config.yaml
head_dim: 64
intermediate_size: 576
positions: "rope"
rope_theta: 10000.0
tie_word_embeddings: false
init: "orth"
init_std_qkv: 0.0777
learning_rate: 0.00577
lr_head: 0.00455
warmup_steps: 0
decay_fraction: 0.931
decay_shape: "linear"
final_lr_fraction: 0.1
max_seq_len: 512
train_tokens: 423200000
Each number is 50 + 10 x the weight over its row's rms, rounded and kept within 0 to 99. Layers, rows and columns count from 0. The size before them is the row's rms in percent of the matrix's.

# layer 9 MLP gate, 576x224, rms 0.119, rows 561-575, columns 0-111
095:61 27 57 61 51 46 67 40 49 44 45 61 58 40 56 39 49 62 55 52 40 40 41 49 40 43 54 55 67 54 40 51 70 53 45 69 47 57 43 44 74 62 52 66 59 74 49 49 70 34 49 42 55 41 41 63 60 48 51 41 55 60 39 45 52 63 41 47 23 31 49 54 46 48 40 50 65 57 37 51 47 48 53 36 39 57 55 52 49 52 48 39 34 50 43 58 46 40 54 51 70 65 41 63 43 46 56 46 47 62 55 34
098:32 64 58 54 51 49 53 37 61 56 57 51 55 48 42 41 52 57 67 29 43 43 49 50 35 50 35 36 59 35 58 52 48 51 42 47 61 49 54 47 55 66 65 42 53 55 42 59 44 58 54 59 62 47 43 58 52 51 41 55 34 36 55 61 36 62 49 57 52 53 55 48 33 46 71 54 43 43 53 63 51 35 40 44 48 63 60 53 44 55 44 67 52 56 45 49 44 38 47 60 52 42 62 63 55 62 53 39 45 42 64 43
101:50 39 60 64 39 45 45 53 50 59 54 68 52 69 61 31 56 56 47 47 59 50 44 62 63 30 62 34 55 51 58 56 63 49 51 40 62 51 40 60 40 28 49 41 26 51 55 38 65 52 46 43 39 43 53 50 51 58 61 48 44 40 53 53 26 56 42 54 60 59 40 51 45 39 45 68 58 61 54 48 58 56 52 48 53 32 42 50 67 55 67 47 50 48 38 57 47 46 49 51 61 39 58 58 46 51 58 46 36 56 58 34
104:50 56 52 58 38 35 55 51 65 41 42 33 47 47 60 44 59 59 43 43 70 50 48 66 49 43 54 37 56 43 63 70 57 47 50 49 55 40 43 41 64 37 32 57 45 31 57 47 62 38 50 52 54 44 52 50 45 44 68 47 56 47 44 44 46 31 67 39 51 31 63 37 38 39 50 51 47 72 59 50 36 46 36 29 41 41 54 49 71 48 56 60 77 33 46 37 58 53 51 46 47 56 41 53 28 54 50 57 49 39 49 41
097:40 53 52 44 32 64 61 47 28 47 58 37 68 56 41 58 52 25 45 70 55 57 47 65 49 59 48 46 51 48 54 53 51 44 64 39 28 55 33 66 44 57 53 52 53 36 42 62 54 56 70 63 61 44 40 56 57 55 67 36 56 38 33 48 42 40 50 47 36 63 43 62 48 53 53 64 50 67 48 46 54 44 51 54 61 43 64 55 45 37 48 46 41 66 50 39 60 43 55 53 41 40 48 46 45 63 50 51 47 61 54 37
095:60 55 44 57 15 42 53 56 36 51 43 52 48 34 48 58 49 42 29 49 57 59 47 61 58 57 45 43 47 39 46 58 56 47 60 57 56 67 47 63 65 53 42 58 56 39 41 56 61 49 51 72 59 71 55 46 43 31 45 62 38 49 60 41 64 43 68 53 61 59 48 74 65 55 40 45 48 47 43 49 46 56 52 53 34 22 46 58 51 69 66 67 47 42 63 36 37 54 44 56 57 61 37 55 47 61 72 44 51 43 58 63
095:24 53 57 59 48 45 47 43 48 53 47 43 51 55 55 41 56 47 52 77 66 71 44 52 43 57 39 72 34 53 45 52 52 42 62 53 47 55 51 47 43 60 46 61 40 49 60 37 52 50 40 46 49 53 64 23 50 50 53 50 53 49 58 58 32 43 60 50 55 40 60 54 64 45 51 39 32 54 38 78 59 58 53 53 39 35 57 32 43 38 50 39 48 62 63 49 53 33 52 67 42 40 39 43 63 58 66 27 48 54 50 39
096:40 62 73 48 52 33 83 51 43 37 47 37 59 49 35 50 31 61 49 55 41 51 50 45 51 49 63 43 51 50 41 38 50 38 62 33 57 36 52 56 58 32 60 55 47 43 48 34 44 54 51 37 57 49 55 46 58 62 57 44 48 53 35 56 48 50 68 56 48 68 67 44 39 40 39 59 54 55 35 53 45 54 39 46 54 49 67 52 40 52 71 63 43 43 46 50 44 56 48 48 41 52 58 51 32 34 71 44 47 50 59 35
104:50 36 52 54 58 47 63 28 47 39 52 40 59 45 73 39 51 36 41 54 48 46 34 50 52 61 45 46 42 47 31 45 44 58 50 60 44 49 51 44 41 58 62 60 44 57 43 43 68 56 45 59 46 45 41 40 72 62 66 42 42 46 35 53 54 63 59 45 41 47 59 53 62 43 79 67 38 59 58 49 31 42 54 50 41 38 53 61 53 45 66 66 64 50 62 56 54 48 35 36 53 52 47 53 61 72 75 55 39 49 47 45
100:51 57 53 32 42 73 53 54 49 46 51 49 49 60 51 45 57 40 52 46 41 46 56 47 69 39 46 55 35 70 55 52 40 69 63 48 47 47 35 54 48 45 70 40 47 42 66 39 60 61 45 46 54 49 58 68 59 31 64 52 50 63 61 41 43 64 48 63 59 46 31 34 46 42 49 52 58 44 65 59 61 56 56 57 62 45 56 63 21 50 61 45 45 60 46 38 45 55 54 29 41 57 47 43 36 57 59 44 45 57 42 48
096:44 59 44 59 41 43 66 39 41 51 49 66 32 61 57 65 50 51 53 35 54 39 43 66 52 46 54 55 54 43 36 35 49 49 38 49 57 46 34 39 48 57 48 34 60 38 36 41 37 54 56 38 35 49 56 31 42 55 54 49 54 43 54 54 38 60 51 53 51 53 48 56 50 44 49 36 38 57 55 32 43 41 46 44 62 29 59 47 65 32 52 42 54 30 69 57 50 66 38 49 53 59 59 39 35 55 74 53 45 79 36 56
100:49 51 33 61 35 56 50 59 55 82 48 51 41 52 55 61 35 46 55 42 51 45 55 47 56 54 65 36 35 52 37 53 42 47 46 51 65 54 48 39 40 47 57 56 52 54 51 55 53 42 50 54 57 44 34 51 53 58 63 45 35 50 45 58 36 37 33 51 65 57 57 58 49 67 39 41 44 42 47 49 51 58 45 42 42 56 63 27 50 62 53 41 37 47 52 21 45 36 44 67 48 43 40 60 66 49 32 49 55 38 47 61
095:45 47 60 39 57 72 63 47 32 68 51 57 31 52 48 50 47 42 61 49 51 44 55 35 41 31 44 31 54 55 62 44 38 54 57 61 66 49 62 53 47 46 33 48 49 44 50 55 51 42 49 36 52 48 44 58 53 48 48 40 55 59 41 51 61 35 48 50 45 47 52 35 36 71 51 41 45 50 36 50 54 63 56 53 48 43 37 44 44 42 49 53 38 53 45 52 46 33 43 42 52 38 49 57 52 59 54 48 44 48 33 54
105:51 48 49 69 46 44 48 49 47 44 47 40 35 52 45 45 43 57 56 51 49 61 42 55 61 49 64 46 65 43 60 46 49 57 24 56 57 65 49 49 51 55 49 36 58 51 47 51 67 53 28 49 47 44 47 65 56 48 55 53 36 56 68 55 63 58 46 68 71 66 68 41 64 52 70 72 26 59 57 49 60 60 46 69 64 60 61 24 47 54 48 48 44 39 29 41 50 36 56 48 53 59 53 43 55 43 57 34 52 40 44 57
107:64 46 63 47 45 48 48 41 68 63 46 47 47 40 48 40 72 77 66 31 45 38 47 47 56 37 59 42 33 40 45 43 46 55 61 47 49 50 40 51 47 54 48 53 37 42 44 41 52 45 49 43 38 53 59 53 46 38 61 65 44 58 50 48 57 27 57 42 53 57 55 53 43 33 56 37 56 42 60 64 46 60 42 57 39 51 42 56 49 29 51 31 60 50 48 49 46 61 34 52 52 45 52 58 31 33 57 52 49 61 41 22
# layer 9 MLP up, 576x224, rms 0.125, rows 561-575, columns 0-111
102:47 44 56 51 59 40 49 55 61 50 40 57 48 37 51 59 47 51 42 51 38 37 37 60 51 57 53 52 60 60 52 42 42 63 53 49 35 55 56 47 19 42 56 45 53 47 44 42 51 27 54 50 49 47 47 65 21 41 71 31 38 57 22 45 59 62 30 41 44 68 37 51 41 45 35 49 50 59 41 48 48 76 50 59 53 54 55 54 43 43 67 34 73 50 62 45 63 41 57 46 56 62 57 72 43 51 45 37 47 54 59 30
104:55 51 53 44 59 46 50 37 64 52 67 48 53 61 45 37 66 55 40 19 46 46 55 39 45 61 54 54 57 49 56 53 66 54 41 35 42 45 50 58 44 45 53 60 38 36 66 60 54 67 50 44 61 42 48 64 58 58 41 59 25 49 65 72 47 76 43 58 44 68 52 57 64 45 66 55 55 31 47 55 63 45 28 37 58 52 39 51 46 45 43 51 54 57 65 42 45 41 64 51 47 45 56 52 44 73 66 62 53 40 46 49
098:50 55 65 49 56 44 66 61 43 51 45 45 53 54 55 40 27 36 47 55 50 47 27 47 67 69 62 59 51 41 58 39 57 48 48 59 47 64 42 63 65 65 50 47 43 38 39 41 46 47 49 65 58 46 55 43 49 55 36 38 57 59 40 62 57 25 48 48 51 53 44 55 62 52 53 47 56 48 36 77 45 36 58 36 31 91 46 43 54 47 52 65 61 36 47 44 44 72 53 65 46 52 45 45 58 52 48 52 49 58 43 67
108:47 35 39 51 39 46 69 54 57 49 22 49 40 65 29 56 48 63 54 50 53 50 37 66 41 51 64 48 58 66 47 57 49 59 46 38 53 34 30 50 61 33 34 47 34 50 40 43 62 51 73 55 48 56 59 61 67 38 39 52 49 63 51 53 52 32 39 56 55 51 33 60 62 44 63 45 48 48 50 60 51 46 57 50 53 44 43 46 53 55 43 51 68 64 72 54 72 56 47 59 57 41 54 58 42 56 68 54 57 58 54 49
092:51 44 43 39 67 41 49 58 53 66 32 50 65 55 34 69 44 43 35 34 39 50 49 43 60 50 59 47 40 33 55 38 37 48 40 56 37 69 44 49 67 48 60 52 38 42 38 42 73 58 64 45 28 60 51 39 38 46 60 40 55 68 57 63 46 30 54 46 40 57 46 52 54 45 51 44 50 70 63 40 44 61 51 46 36 59 48 39 41 60 41 40 55 61 48 37 43 42 55 50 56 37 44 55 57 53 40 51 56 50 59 46
095:51 56 61 42 44 42 52 24 42 41 40 57 49 49 54 48 61 46 57 50 49 53 46 57 50 52 44 32 36 39 48 44 56 51 58 41 55 43 51 47 62 51 44 51 49 58 46 63 61 51 31 59 47 53 54 31 75 62 64 50 53 42 32 51 48 36 35 54 54 64 35 34 49 63 47 63 64 66 49 47 56 54 54 49 63 51 40 39 76 75 20 42 52 41 52 50 62 57 50 36 45 52 41 51 41 73 51 43 51 58 65 51
098:48 31 58 37 49 34 49 44 61 59 46 57 44 41 55 39 50 66 36 47 43 46 50 57 53 54 70 60 49 51 54 50 40 55 40 46 50 47 54 48 50 51 58 59 53 48 52 53 62 41 57 42 60 59 39 39 31 45 52 65 35 57 52 56 49 48 61 53 38 34 48 37 36 39 60 50 47 48 49 47 55 64 26 67 73 59 46 44 40 67 60 54 53 60 43 45 48 61 44 47 57 49 36 47 61 51 52 58 37 56 44 57
102:53 53 48 42 58 62 51 51 61 48 61 57 44 42 53 37 60 52 46 57 54 37 38 55 46 54 46 40 27 35 40 47 65 47 44 57 51 63 39 22 50 43 72 52 30 44 44 65 38 66 35 33 46 48 47 61 50 71 43 34 54 47 65 53 43 45 44 63 72 56 47 42 37 39 49 48 56 33 38 57 34 39 65 48 66 42 70 45 59 46 43 48 48 72 54 52 44 37 55 56 43 62 61 56 74 56 53 56 53 56 40 43
101:51 51 49 62 57 37 46 47 55 63 49 46 45 63 45 43 53 38 48 49 53 49 47 57 46 36 64 33 39 63 57 53 45 61 53 50 49 49 42 57 62 41 37 56 53 56 48 47 52 36 60 35 27 62 51 56 45 50 30 48 54 44 35 63 65 46 65 53 49 53 37 56 63 38 53 59 42 39 48 50 41 47 41 20 45 51 53 38 54 49 51 46 54 36 53 50 51 57 31 35 41 56 53 46 42 67 44 48 26 58 36 22
092:43 43 52 62 50 68 58 48 63 73 54 45 49 55 42 39 40 45 50 38 58 58 61 73 70 35 52 50 49 48 52 49 64 33 47 41 45 62 71 51 52 51 57 48 70 58 44 49 54 52 43 68 61 58 43 55 51 54 45 53 59 68 38 62 56 61 43 53 57 51 70 49 50 51 35 54 45 53 52 49 52 58 35 55 57 40 54 41 63 59 58 40 66 41 48 39 62 62 58 53 52 42 47 45 74 43 49 52 50 44 59 47
102:55 41 48 55 37 56 34 57 37 61 45 57 46 46 45 53 56 69 41 34 57 43 54 45 61 42 48 59 29 39 38 45 45 34 53 55 59 57 53 52 59 65 61 48 64 47 54 36 43 51 48 58 54 61 48 51 46 62 58 63 45 42 46 41 33 50 49 67 40 38 55 46 59 46 57 31 54 55 50 40 38 49 54 56 51 41 52 41 52 61 66 64 60 30 69 60 55 58 37 59 60 41 50 51 47 39 44 50 48 54 38 64
093:34 54 57 56 60 37 49 41 61 60 50 53 54 54 39 50 46 37 53 21 63 51 33 57 53 47 45 49 60 53 45 32 55 53 38 61 41 64 33 33 48 48 49 45 49 35 49 37 26 51 57 36 40 29 61 48 52 50 40 53 38 57 49 56 59 45 51 57 52 61 34 57 39 48 52 50 50 29 70 49 63 56 27 49 20 52 29 48 49 49 50 54 58 41 60 25 41 61 54 46 61 43 21 58 53 37 38 51 50 51 54 41
094:50 37 57 59 60 19 50 58 34 51 60 54 47 72 56 44 45 63 38 54 56 50 58 60 37 38 55 65 56 41 68 44 41 42 38 49 51 47 48 49 53 49 52 44 32 50 39 72 55 61 40 42 47 34 37 47 55 44 49 53 53 54 70 44 30 46 55 52 55 45 51 44 70 47 57 50 58 44 34 54 52 53 46 20 35 47 33 53 56 67 50 40 26 42 31 57 33 55 48 52 42 44 36 42 53 31 60 42 41 61 39 54
104:52 59 49 53 33 51 54 53 45 52 56 38 51 56 62 63 62 55 63 61 52 61 53 41 46 39 40 75 48 54 55 50 60 49 24 51 48 48 34 63 47 40 59 61 46 57 47 47 65 56 27 56 63 65 38 23 49 76 33 52 48 65 75 54 59 51 43 55 57 48 33 60 44 38 40 49 53 57 65 55 37 59 51 57 46 49 51 44 55 51 53 65 66 41 77 59 47 55 36 56 55 58 50 67 49 39 46 48 46 47 47 51
110:41 55 49 62 43 39 44 47 45 48 58 52 51 59 68 39 33 46 34 53 54 55 36 58 27 45 42 43 54 65 61 55 42 49 62 48 62 64 60 56 44 45 56 57 60 63 32 36 59 29 52 38 35 47 46 50 44 56 48 32 58 48 36 42 53 69 50 54 48 43 42 30 58 54 46 58 62 62 41 61 38 46 46 57 63 60 26 57 37 44 52 69 40 60 51 67 51 51 33 50 29 67 48 64 45 48 53 44 45 47 48 47
# layer 9 MLP down (transposed), 576x224, rms 0.0424, rows 561-575, columns 0-111
104:57 51 49 72 52 67 30 55 33 51 52 45 45 58 47 42 35 35 45 35 66 31 59 60 61 54 63 63 55 51 54 41 66 48 47 41 38 44 49 52 44 62 33 42 42 54 76 43 37 59 57 50 46 48 62 58 50 51 73 48 51 56 59 45 55 61 42 61 42 43 51 38 59 62 59 47 63 52 48 52 56 32 49 46 40 41 46 49 38 65 70 61 62 44 54 64 65 18 37 40 66 46 54 45 49 42 66 30 40 34 44 51
095:75 54 56 42 42 38 56 37 52 51 54 27 44 39 55 51 53 41 79 48 34 49 47 53 35 54 46 43 59 54 44 44 42 32 57 50 46 42 55 37 63 43 51 45 48 60 56 51 54 73 57 43 41 64 43 51 51 48 54 51 53 61 63 41 30 56 50 48 72 42 56 43 45 55 35 42 58 54 37 56 55 48 49 47 32 49 37 63 53 46 48 44 52 56 64 73 58 51 52 45 43 49 47 44 50 59 43 44 40 41 45 60
101:58 38 48 56 45 43 56 51 29 58 55 47 48 46 39 50 50 29 49 43 39 62 44 63 51 47 39 43 55 43 57 45 60 50 49 48 52 26 49 45 49 47 40 43 20 53 72 42 71 71 74 58 38 57 53 55 45 64 40 55 49 48 52 29 39 37 56 70 57 32 48 49 62 51 51 39 53 41 60 42 55 49 44 65 45 36 51 40 53 64 48 44 44 51 63 51 65 57 33 47 41 51 52 50 52 34 48 52 54 55 37 59
113:52 48 48 43 47 50 65 35 41 45 82 57 69 36 44 73 38 28 42 55 61 42 50 39 68 43 41 63 50 47 45 56 56 66 58 37 48 45 59 38 59 54 72 54 35 54 56 49 36 49 69 47 65 48 42 61 51 47 57 60 61 45 43 63 42 42 50 37 58 58 75 21 42 40 25 48 32 57 52 53 40 56 51 42 41 39 47 52 31 44 52 73 61 49 39 55 55 50 46 52 52 39 39 49 46 60 46 64 49 44 47 62
096:45 31 24 54 26 56 65 55 25 59 41 56 47 51 46 36 52 42 57 61 48 58 43 52 56 39 48 65 61 58 49 35 49 54 51 58 59 50 60 68 65 44 42 40 37 61 56 38 37 35 56 51 49 55 53 32 39 65 37 52 55 46 47 56 41 62 51 58 59 54 42 55 52 53 59 56 57 54 44 41 56 58 47 61 56 50 51 41 56 47 60 68 37 53 58 47 48 41 61 54 40 66 37 39 56 46 47 73 60 46 53 71
097:60 53 54 44 39 40 64 70 50 53 39 58 54 54 60 43 53 47 61 56 64 52 45 38 31 45 45 65 61 47 51 48 57 76 59 42 42 54 55 61 48 65 47 51 69 46 41 53 52 39 42 66 47 56 37 42 40 55 38 33 62 45 56 56 48 70 59 51 50 43 67 43 59 44 53 52 56 53 42 59 56 45 64 49 27 56 46 46 35 40 62 85 47 52 46 53 60 46 53 57 57 45 48 48 60 38 43 60 45 37 32 41
098:44 49 54 58 77 57 48 40 39 33 62 55 73 37 43 50 51 39 35 60 60 41 55 46 55 49 54 53 43 40 42 52 56 44 53 37 48 59 67 77 37 42 38 42 58 63 26 53 65 52 37 40 61 61 55 47 54 49 38 47 35 49 39 59 49 53 37 50 52 50 48 49 29 61 45 43 49 53 57 32 55 66 29 59 38 66 47 57 52 63 56 47 32 56 40 54 49 68 63 49 66 42 47 58 37 44 43 67 63 64 56 50
095:45 48 51 47 53 57 48 53 45 53 51 55 52 72 56 60 69 40 65 36 51 24 46 59 36 49 58 38 33 58 71 50 39 45 51 42 42 51 51 50 50 53 62 61 27 42 48 50 24 46 33 45 36 39 63 55 54 35 47 51 46 60 48 78 44 51 55 49 57 45 33 45 51 57 58 44 76 66 54 52 41 49 55 54 57 72 59 62 32 36 53 59 59 47 36 57 51 46 47 56 40 45 71 37 45 57 54 61 47 61 52 41
103:62 47 49 55 47 47 49 48 56 63 49 53 53 46 66 33 45 40 61 37 48 56 52 47 32 40 57 40 48 68 55 57 41 46 38 46 47 60 47 26 43 52 58 51 38 46 36 49 43 41 41 49 48 64 42 55 47 58 35 47 62 36 46 31 55 57 58 49 52 43 31 68 60 62 54 46 54 45 58 32 57 56 31 51 57 31 62 63 58 40 66 50 49 40 50 55 33 49 29 49 65 39 53 50 59 50 38 69 47 46 45 28
097:43 42 40 48 52 48 48 50 34 42 53 42 50 53 65 50 51 43 50 40 51 38 56 35 34 65 59 56 42 59 46 53 46 42 47 49 61 53 28 65 57 58 44 24 55 46 60 48 67 49 45 44 43 35 57 67 45 56 63 50 49 50 43 57 58 66 49 52 33 50 57 61 40 56 57 61 54 54 58 56 42 55 50 46 44 41 48 34 46 66 33 33 62 59 45 48 50 44 49 41 50 47 59 37 49 61 39 45 47 53 62 47
097:58 64 75 46 35 62 49 59 53 47 67 48 49 32 63 44 47 52 58 53 54 30 52 36 45 41 28 48 63 48 44 58 66 52 43 39 61 60 45 46 65 60 56 62 57 39 45 49 51 59 61 49 45 56 50 48 67 52 51 51 47 61 45 62 48 66 58 41 43 41 34 58 63 38 43 41 44 68 40 56 36 53 45 41 51 56 27 51 53 66 60 55 46 43 44 54 49 58 58 33 59 40 43 41 42 48 52 57 35 65 24 51
096:37 32 29 37 47 57 54 50 48 52 48 42 52 52 50 57 41 62 38 47 46 51 30 56 63 54 59 41 62 56 33 46 63 42 31 68 48 52 43 44 36 65 69 83 56 55 64 40 48 48 31 55 62 57 61 46 62 51 50 39 31 68 55 46 40 55 47 30 44 40 48 59 43 36 40 60 46 61 44 61 56 60 45 53 43 59 46 46 68 57 35 51 38 46 48 59 50 32 45 59 42 59 50 53 61 66 63 42 49 52 51 43
094:60 51 44 61 29 49 39 57 54 45 51 36 58 50 49 53 30 46 68 53 36 40 36 42 50 57 67 50 35 58 52 38 55 60 51 43 64 53 46 33 56 40 54 50 61 37 62 28 37 45 76 48 49 40 40 40 41 60 35 35 39 52 39 63 48 50 43 47 54 55 57 50 38 49 61 49 47 46 41 49 54 59 60 61 37 71 48 60 39 61 53 49 52 49 46 41 60 55 53 25 62 37 43 47 48 56 53 50 47 55 56 41
100:51 50 30 58 58 48 57 57 43 43 57 72 61 55 53 44 57 42 49 45 54 42 46 47 29 46 61 54 53 59 53 61 41 37 58 49 54 50 37 67 63 59 52 45 47 59 62 55 33 52 27 61 45 54 61 44 51 44 56 38 47 55 60 36 42 57 64 44 55 23 34 58 59 52 55 61 65 66 43 55 35 64 58 68 42 65 47 39 50 52 42 47 44 39 43 42 59 40 45 41 57 43 41 41 42 47 53 48 24 34 56 53
109:50 36 57 69 49 45 48 46 40 58 64 68 59 38 44 46 55 57 36 28 57 45 64 55 43 45 51 46 55 60 60 55 26 52 50 34 53 67 32 52 58 62 30 55 42 51 48 37 46 51 63 46 55 43 48 38 60 54 43 52 49 37 39 41 48 47 29 37 52 54 53 54 66 62 47 79 50 50 59 73 28 47 65 64 69 58 46 34 30 54 61 41 51 64 56 51 56 52 43 59 55 44 38 50 50 54 49 62 44 59 36 62